Weights of a small GPT-style language model, trained from scratch on English Wikipedia.
Training: a variant of SOAP for these matrices, 849M tokens, 4535 steps.
Each number is 50 + 10 x the weight over the matrix's rms, rounded and kept within 0 to 99. Layers, rows and columns count from 0.

# layer 5 MLP down (transposed), 2048x512, rms 0.0771, rows 516-528, columns 384-511
39 46 56 32 51 48 55 40 50 50 51 52 46 37 55 47 69 70 43 62 65 58 68 39 53 54 44 38 49 51 54 58 45 49 32 47 44 37 50 66 40 64 39 60 43 51 46 57 52 39 51 59 39 35 41 44 63 36 48 48 50 42 50 58 40 42 54 30 55 64 63 37 43 45 50 40 51 42 52 52 48 39 43 50 53 56 47 57 64 54 54 43 53 58 45 57 46 36 49 41 50 45 40 34 60 44 57 46 46 47 53 57 50 59 60 42 52 39 57 71 52 56 53 55 56 50 59 52
47 48 55 67 54 38 43 46 43 62 59 55 39 55 40 46 73 40 45 45 41 62 44 49 54 59 62 53 35 50 54 32 67 51 52 51 57 58 45 49 48 75 41 36 44 58 56 65 49 51 72 65 43 41 54 50 49 42 50 59 50 54 44 61 55 44 50 49 30 44 42 65 40 46 41 59 68 60 51 45 43 52 52 36 51 46 55 55 41 56 57 48 50 51 48 58 49 35 50 52 47 38 66 47 63 58 49 44 43 51 57 62 59 65 63 45 32 49 50 50 57 54 50 49 55 57 68 67
36 24 74 52 37 52 40 42 45 48 52 96 54 49 56 44 43 59 43 50 47 54 41 59 47 68 52 59 53 39 56 42 36 33 64 57 67 59 41 49 53 56 57 67 52 39 55 44 36 61 51 56 66 52 21 54 39 49 34 72 46 47 45 43 46 39 32 41 45 53 71 37 48 41 46 70 27 59 49 31 40 52 17 54 29 56 43 57 40 41 41 53 45 47 51 38 44 58 51 29 46 56 54 52 48 45 56 31 54 39 45 49 51 50 65 56 65 49 45 37 62 50 44 44 60 47 61 52
52 51 59 29 33 31 54 56 55 47 48 61 63 43 41 63 41 48 49 63 56 43 42 78 48 44 46 70 66 40 46 45 29 61 43 58 49 69 55 52 49 51 59 57 53 29 34 71 50 63 60 46 67 44 30 55 63 43 29 48 58 34 17 53 53 73 46 45 48 65 47 41 46 70 45 42 66 63 58 51 60 47 42 40 40 43 56 57 46 30 51 75 48 33 51 50 64 47 46 43 48 58 53 66 54 63 45 59 48 39 25 40 52 68 45 43 48 46 59 46 59 70 56 51 71 71 60 39
35 58 55 36 49 49 48 37 46 55 48 36 76 45 48 61 30 64 32 55 57 58 62 25 52 42 47 29 56 43 40 51 46 47 41 54 55 53 34 45 39 47 44 60 41 57 55 46 30 46 54 38 47 54 53 51 58 51 52 41 59 51 40 75 62 39 39 46 55 41 51 44 59 41 63 44 55 61 52 54 46 48 56 58 47 63 57 43 49 53 44 51 70 62 56 34 27 56 73 52 39 40 56 41 62 47 41 48 49 51 62 65 41 43 44 50 38 22 47 66 58 49 49 49 37 53 51 52
59 42 70 45 43 68 44 52 37 37 43 51 50 43 41 31 57 48 38 54 31 54 56 43 57 43 60 50 43 42 52 53 54 35 48 68 58 49 51 37 42 52 43 50 42 56 68 56 48 39 40 52 51 58 60 49 54 64 51 65 48 47 51 59 52 45 35 51 43 41 48 50 48 42 40 60 37 68 49 51 45 76 52 70 48 57 50 64 53 55 47 43 57 53 57 44 41 47 46 60 39 54 44 55 55 54 48 59 56 55 53 55 50 57 43 49 43 41 35 53 47 53 49 47 38 68 51 60
60 38 82 53 53 52 43 49 43 42 60 68 60 48 31 33 43 16 56 57 45 54 39 69 38 44 60 47 57 51 38 68 26 72 28 46 49 68 36 41 67 51 64 48 52 56 33 71 99 50 30 57 36 44 50 67 24 40 46 45 46 50 57 35 42 60 40 51 43 39 56 47 44 45 36 36 36 48 64 63 68 55 54 38 41 39 45 31 65 51 48 49 41 28 41 43 54 40 74 47 58 39 45 38 45 72 63 54 50 61 61 56 45 64 39 77 42 61 36 60 33 27 26 39 59 48 51 50
40 42 44 42 43 54 62 49 65 36 45 67 58 56 51 53 50 45 44 55 49 50 50 41 59 45 53 59 49 53 51 54 41 59 55 55 67 50 67 64 50 41 46 50 50 64 52 57 30 55 45 37 57 51 49 40 31 47 55 34 32 49 45 58 41 55 53 51 55 27 70 40 39 50 46 66 53 52 51 46 51 66 52 35 33 67 57 34 42 49 36 52 48 57 50 49 59 38 42 48 44 46 54 41 31 55 47 55 42 49 51 66 51 56 67 41 45 52 47 58 57 55 44 62 52 36 34 59
55 50 47 44 43 59 56 62 39 16 57 51 74 44 62 68 53 52 58 67 46 38 40 56 48 44 41 64 52 57 72 44 51 59 40 54 43 28 36 63 63 59 64 42 32 43 76 48 51 46 49 37 54 48 61 53 54 35 45 61 42 64 63 35 43 52 48 65 53 37 43 31 57 66 41 76 53 52 47 46 43 78 62 55 55 43 34 49 55 49 56 46 53 40 51 53 47 53 50 57 42 55 45 56 35 35 52 51 61 43 63 37 46 56 28 50 64 28 46 59 54 19 57 42 48 66 48 51
55 45 41 50 74 46 70 42 52 47 43 59 53 35 79 59 37 41 45 51 40 73 49 44 46 50 48 75 47 37 70 52 42 53 28 71 55 58 50 75 63 49 65 51 62 42 56 49 38 66 66 45 52 64 51 33 35 66 33 35 42 51 39 51 60 38 51 72 59 55 43 34 29 38 55 58 40 69 39 28 43 42 45 58 52 35 46 44 36 59 67 48 56 36 41 49 60 48 45 43 70 64 60 64 58 66 35 49 42 42 56 85 26 65 56 47 46 54 70 65 46 48 53 57 31 26 31 41
38 53 49 27 43 64 65 12 53 31 57 50 53 59 57 50 65 36 52 55 54 58 37 45 50 47 56 67 43 37 34 64 50 19 69 28 42 32 55 59 59 64 50 28 57 48 44 52 58 58 46 46 26 62 51 48 48 37 58 50 62 64 52 43 42 47 37 51 57 45 44 58 41 49 42 55 49 48 61 38 56 47 50 24 63 64 45 42 33 44 41 43 81 37 56 59 57 48 65 60 50 52 57 52 40 50 50 56 55 48 49 48 55 38 48 25 50 46 51 56 55 64 48 40 61 60 78 68
46 42 69 45 52 71 27 55 58 51 52 46 57 46 54 50 46 52 51 58 58 37 51 54 47 43 47 50 44 47 58 46 52 39 41 47 56 47 53 48 57 41 48 38 44 50 40 54 65 61 52 44 48 52 52 51 49 55 67 51 56 34 56 27 52 48 47 40 42 47 25 54 51 53 45 62 64 45 55 62 48 65 49 76 64 49 63 46 31 55 50 54 75 51 61 57 46 56 56 49 45 54 51 49 43 50 53 43 55 38 48 44 48 55 59 61 46 33 58 62 48 56 41 38 57 47 61 46
45 59 38 48 60 43 52 48 48 54 45 59 50 67 49 59 53 24 41 52 55 41 51 50 54 36 56 37 73 54 48 55 58 53 51 57 50 45 41 42 40 45 49 34 45 29 56 47 32 43 43 46 50 62 49 66 63 51 42 49 66 54 74 54 33 51 56 49 48 50 46 53 47 51 39 41 34 48 48 48 46 53 36 52 58 47 53 47 66 44 54 77 48 36 47 42 32 47 40 40 58 60 50 46 44 69 59 46 56 56 54 41 45 50 77 52 51 59 39 61 36 66 50 32 37 52 59 29
# layer 5 MLP up, 2048x512, rms 0.0863, rows 517-529, columns 384-511
50 58 41 51 41 49 53 67 48 57 49 45 54 40 47 46 38 50 47 62 53 46 57 56 49 43 53 41 48 57 46 63 39 47 50 53 57 58 44 46 55 43 71 59 56 42 41 44 63 41 55 51 51 56 38 46 54 60 46 37 31 57 50 48 45 61 54 45 69 57 61 40 43 49 54 47 20 59 47 51 51 36 62 55 44 52 45 57 55 42 48 50 47 49 61 52 45 42 50 61 58 45 26 40 28 53 57 49 40 63 40 53 35 39 46 52 58 69 48 68 48 37 56 51 46 61 59 40
39 35 33 58 58 57 59 39 81 42 39 44 58 39 39 62 53 40 47 64 54 47 52 47 49 43 60 44 33 46 66 44 69 55 67 46 55 52 60 50 31 30 49 45 55 74 63 41 53 61 44 56 65 57 36 67 61 60 50 54 62 57 64 56 53 41 47 45 54 43 48 29 50 53 69 56 45 42 58 38 57 41 30 42 34 59 46 46 61 51 48 33 52 56 42 42 43 50 65 41 46 52 48 54 42 59 43 52 50 53 49 26 47 42 56 45 34 75 42 75 52 26 62 76 54 37 62 45
40 34 63 76 53 39 44 20 68 55 40 52 31 56 66 34 58 41 54 44 68 65 46 49 36 47 56 56 44 53 50 50 63 41 37 53 55 36 62 54 65 25 49 48 48 32 53 44 24 52 46 61 47 46 50 54 51 44 64 61 61 40 76 52 44 55 63 55 52 45 46 34 57 38 49 49 41 64 41 56 38 42 44 59 44 41 65 52 39 53 46 45 35 64 41 57 54 49 48 67 66 52 52 36 32 72 38 41 74 62 42 57 54 60 53 41 60 52 37 28 46 45 46 47 58 51 65 60
49 45 37 53 70 57 58 57 50 52 40 38 62 51 66 57 58 55 58 51 80 31 59 45 44 51 57 36 43 41 37 55 61 56 38 52 53 61 50 41 47 43 36 46 49 39 45 46 45 43 42 48 60 57 55 47 43 60 51 53 49 43 50 66 39 70 41 74 40 62 54 44 61 41 54 51 45 50 59 50 59 56 66 44 51 63 43 54 58 37 65 54 48 40 42 50 63 36 51 48 48 35 49 32 43 42 65 57 60 47 46 75 50 51 43 48 52 44 65 47 44 54 52 70 49 58 36 50
45 56 44 59 44 38 48 44 55 43 48 55 40 50 61 50 62 48 50 41 43 34 40 38 38 53 28 64 58 41 55 37 47 37 49 45 49 49 45 46 43 65 49 53 49 51 47 43 61 37 46 44 47 46 49 53 64 54 53 33 55 59 63 50 38 42 43 52 56 39 49 63 43 56 46 52 62 55 45 40 55 31 50 45 60 43 57 57 57 59 46 51 61 37 63 47 66 37 43 68 52 41 42 49 42 72 39 31 64 56 64 58 52 52 55 56 66 61 37 48 41 35 47 54 51 43 55 45
62 43 58 68 54 57 48 31 51 38 43 70 44 38 55 43 24 51 49 38 41 49 52 61 56 49 38 62 44 56 51 63 49 41 48 57 62 69 59 36 57 58 44 34 51 57 34 37 48 53 52 86 35 40 51 51 63 46 63 49 61 50 66 69 59 55 35 59 48 42 63 45 60 52 43 50 44 38 33 49 52 47 51 43 25 55 47 53 76 53 69 46 27 33 40 27 50 42 50 70 73 47 49 32 38 54 56 30 33 74 39 38 53 59 51 70 52 61 33 49 62 44 55 27 46 57 31 30
58 63 45 50 39 51 49 60 66 49 45 58 49 66 52 68 54 52 43 45 49 59 31 48 49 48 62 52 40 42 59 31 45 48 48 47 43 55 62 56 74 48 39 41 47 43 26 49 44 45 51 41 47 51 42 36 60 52 56 46 47 53 50 61 49 38 49 67 53 56 53 61 50 35 51 41 53 57 48 51 64 49 51 49 64 45 25 63 48 54 26 65 51 54 35 54 55 59 39 45 47 40 64 30 54 41 54 52 33 44 43 44 58 66 43 51 36 34 53 62 46 46 48 58 44 60 42 58
48 49 30 48 34 40 28 32 38 52 61 40 53 33 57 54 45 77 82 51 47 47 45 48 57 43 52 64 42 35 29 39 37 53 64 46 30 45 51 30 37 44 52 70 38 56 62 48 45 51 51 32 56 46 61 35 43 56 45 66 61 54 41 53 47 52 67 35 50 54 64 26 49 42 54 56 53 75 46 44 41 33 56 60 49 43 63 20 55 35 71 49 36 39 58 49 54 47 49 60 45 53 39 37 48 49 44 31 50 45 61 46 57 63 49 58 46 44 67 48 53 32 55 65 56 63 51 33
72 26 34 41 45 46 48 45 50 67 44 41 44 25 49 35 53 42 36 62 60 51 38 49 27 57 63 39 41 49 52 57 43 65 53 33 59 48 52 62 55 46 70 49 38 60 49 62 63 57 41 52 58 45 43 60 33 61 42 75 46 44 51 52 46 42 59 50 51 61 78 46 37 56 55 55 55 41 52 64 48 35 63 64 48 49 49 54 63 45 34 58 41 26 67 68 38 42 46 31 56 54 51 45 41 50 45 54 66 33 62 65 28 66 42 46 56 57 67 51 35 36 53 46 36 45 40 43
55 52 36 66 49 68 44 37 56 44 63 51 53 41 49 49 50 58 47 61 40 62 46 46 46 34 58 40 78 60 52 34 59 41 60 38 44 48 68 52 66 49 35 44 37 47 52 51 40 41 45 43 40 52 49 45 49 38 45 56 64 36 52 36 60 65 40 57 42 62 36 39 47 57 51 34 48 54 54 39 44 64 42 52 72 56 63 55 42 45 46 47 50 44 58 44 58 56 57 45 47 48 44 45 56 39 38 63 48 53 43 56 51 51 53 54 54 61 41 56 42 83 36 51 54 58 52 56
43 51 56 60 55 55 63 52 60 42 40 67 35 57 62 55 48 40 40 52 30 57 57 34 48 54 34 45 39 49 58 52 54 51 48 66 44 48 34 63 30 36 64 56 71 53 58 62 38 50 43 38 48 57 56 59 55 61 63 54 55 45 33 45 44 46 51 56 51 50 46 38 38 62 58 36 40 40 55 57 62 35 47 48 46 53 45 43 61 60 56 45 49 57 45 52 49 56 37 68 39 44 44 44 53 19 51 59 42 57 48 53 45 52 57 55 57 71 69 48 41 29 38 35 57 50 60 51
52 62 62 84 44 43 48 56 48 44 68 53 45 48 54 44 45 41 52 50 43 19 68 49 63 54 44 38 43 72 35 52 57 39 40 46 41 56 49 37 64 55 64 39 43 56 57 47 46 35 54 39 46 58 36 53 46 37 40 48 57 53 55 59 50 60 64 62 42 48 59 65 63 58 52 67 47 56 67 46 46 40 49 36 23 64 54 62 46 64 59 54 27 44 53 42 32 49 45 41 56 47 51 51 53 44 56 46 60 41 39 59 56 40 51 52 51 68 52 40 52 49 50 54 45 61 44 67
72 51 44 60 58 62 75 50 50 34 34 43 32 46 68 51 38 58 29 48 56 35 67 56 68 44 73 68 49 37 45 61 66 56 65 56 70 37 59 41 59 51 48 55 51 44 35 63 21 59 43 38 51 40 45 43 50 43 55 49 51 48 34 51 59 49 52 45 42 46 45 60 58 48 54 37 50 44 25 37 53 54 51 40 50 39 57 44 62 63 58 60 72 61 62 60 45 57 51 55 49 49 53 60 45 44 54 61 48 53 42 58 44 51 61 37 40 64 63 52 60 51 41 37 53 55 58 65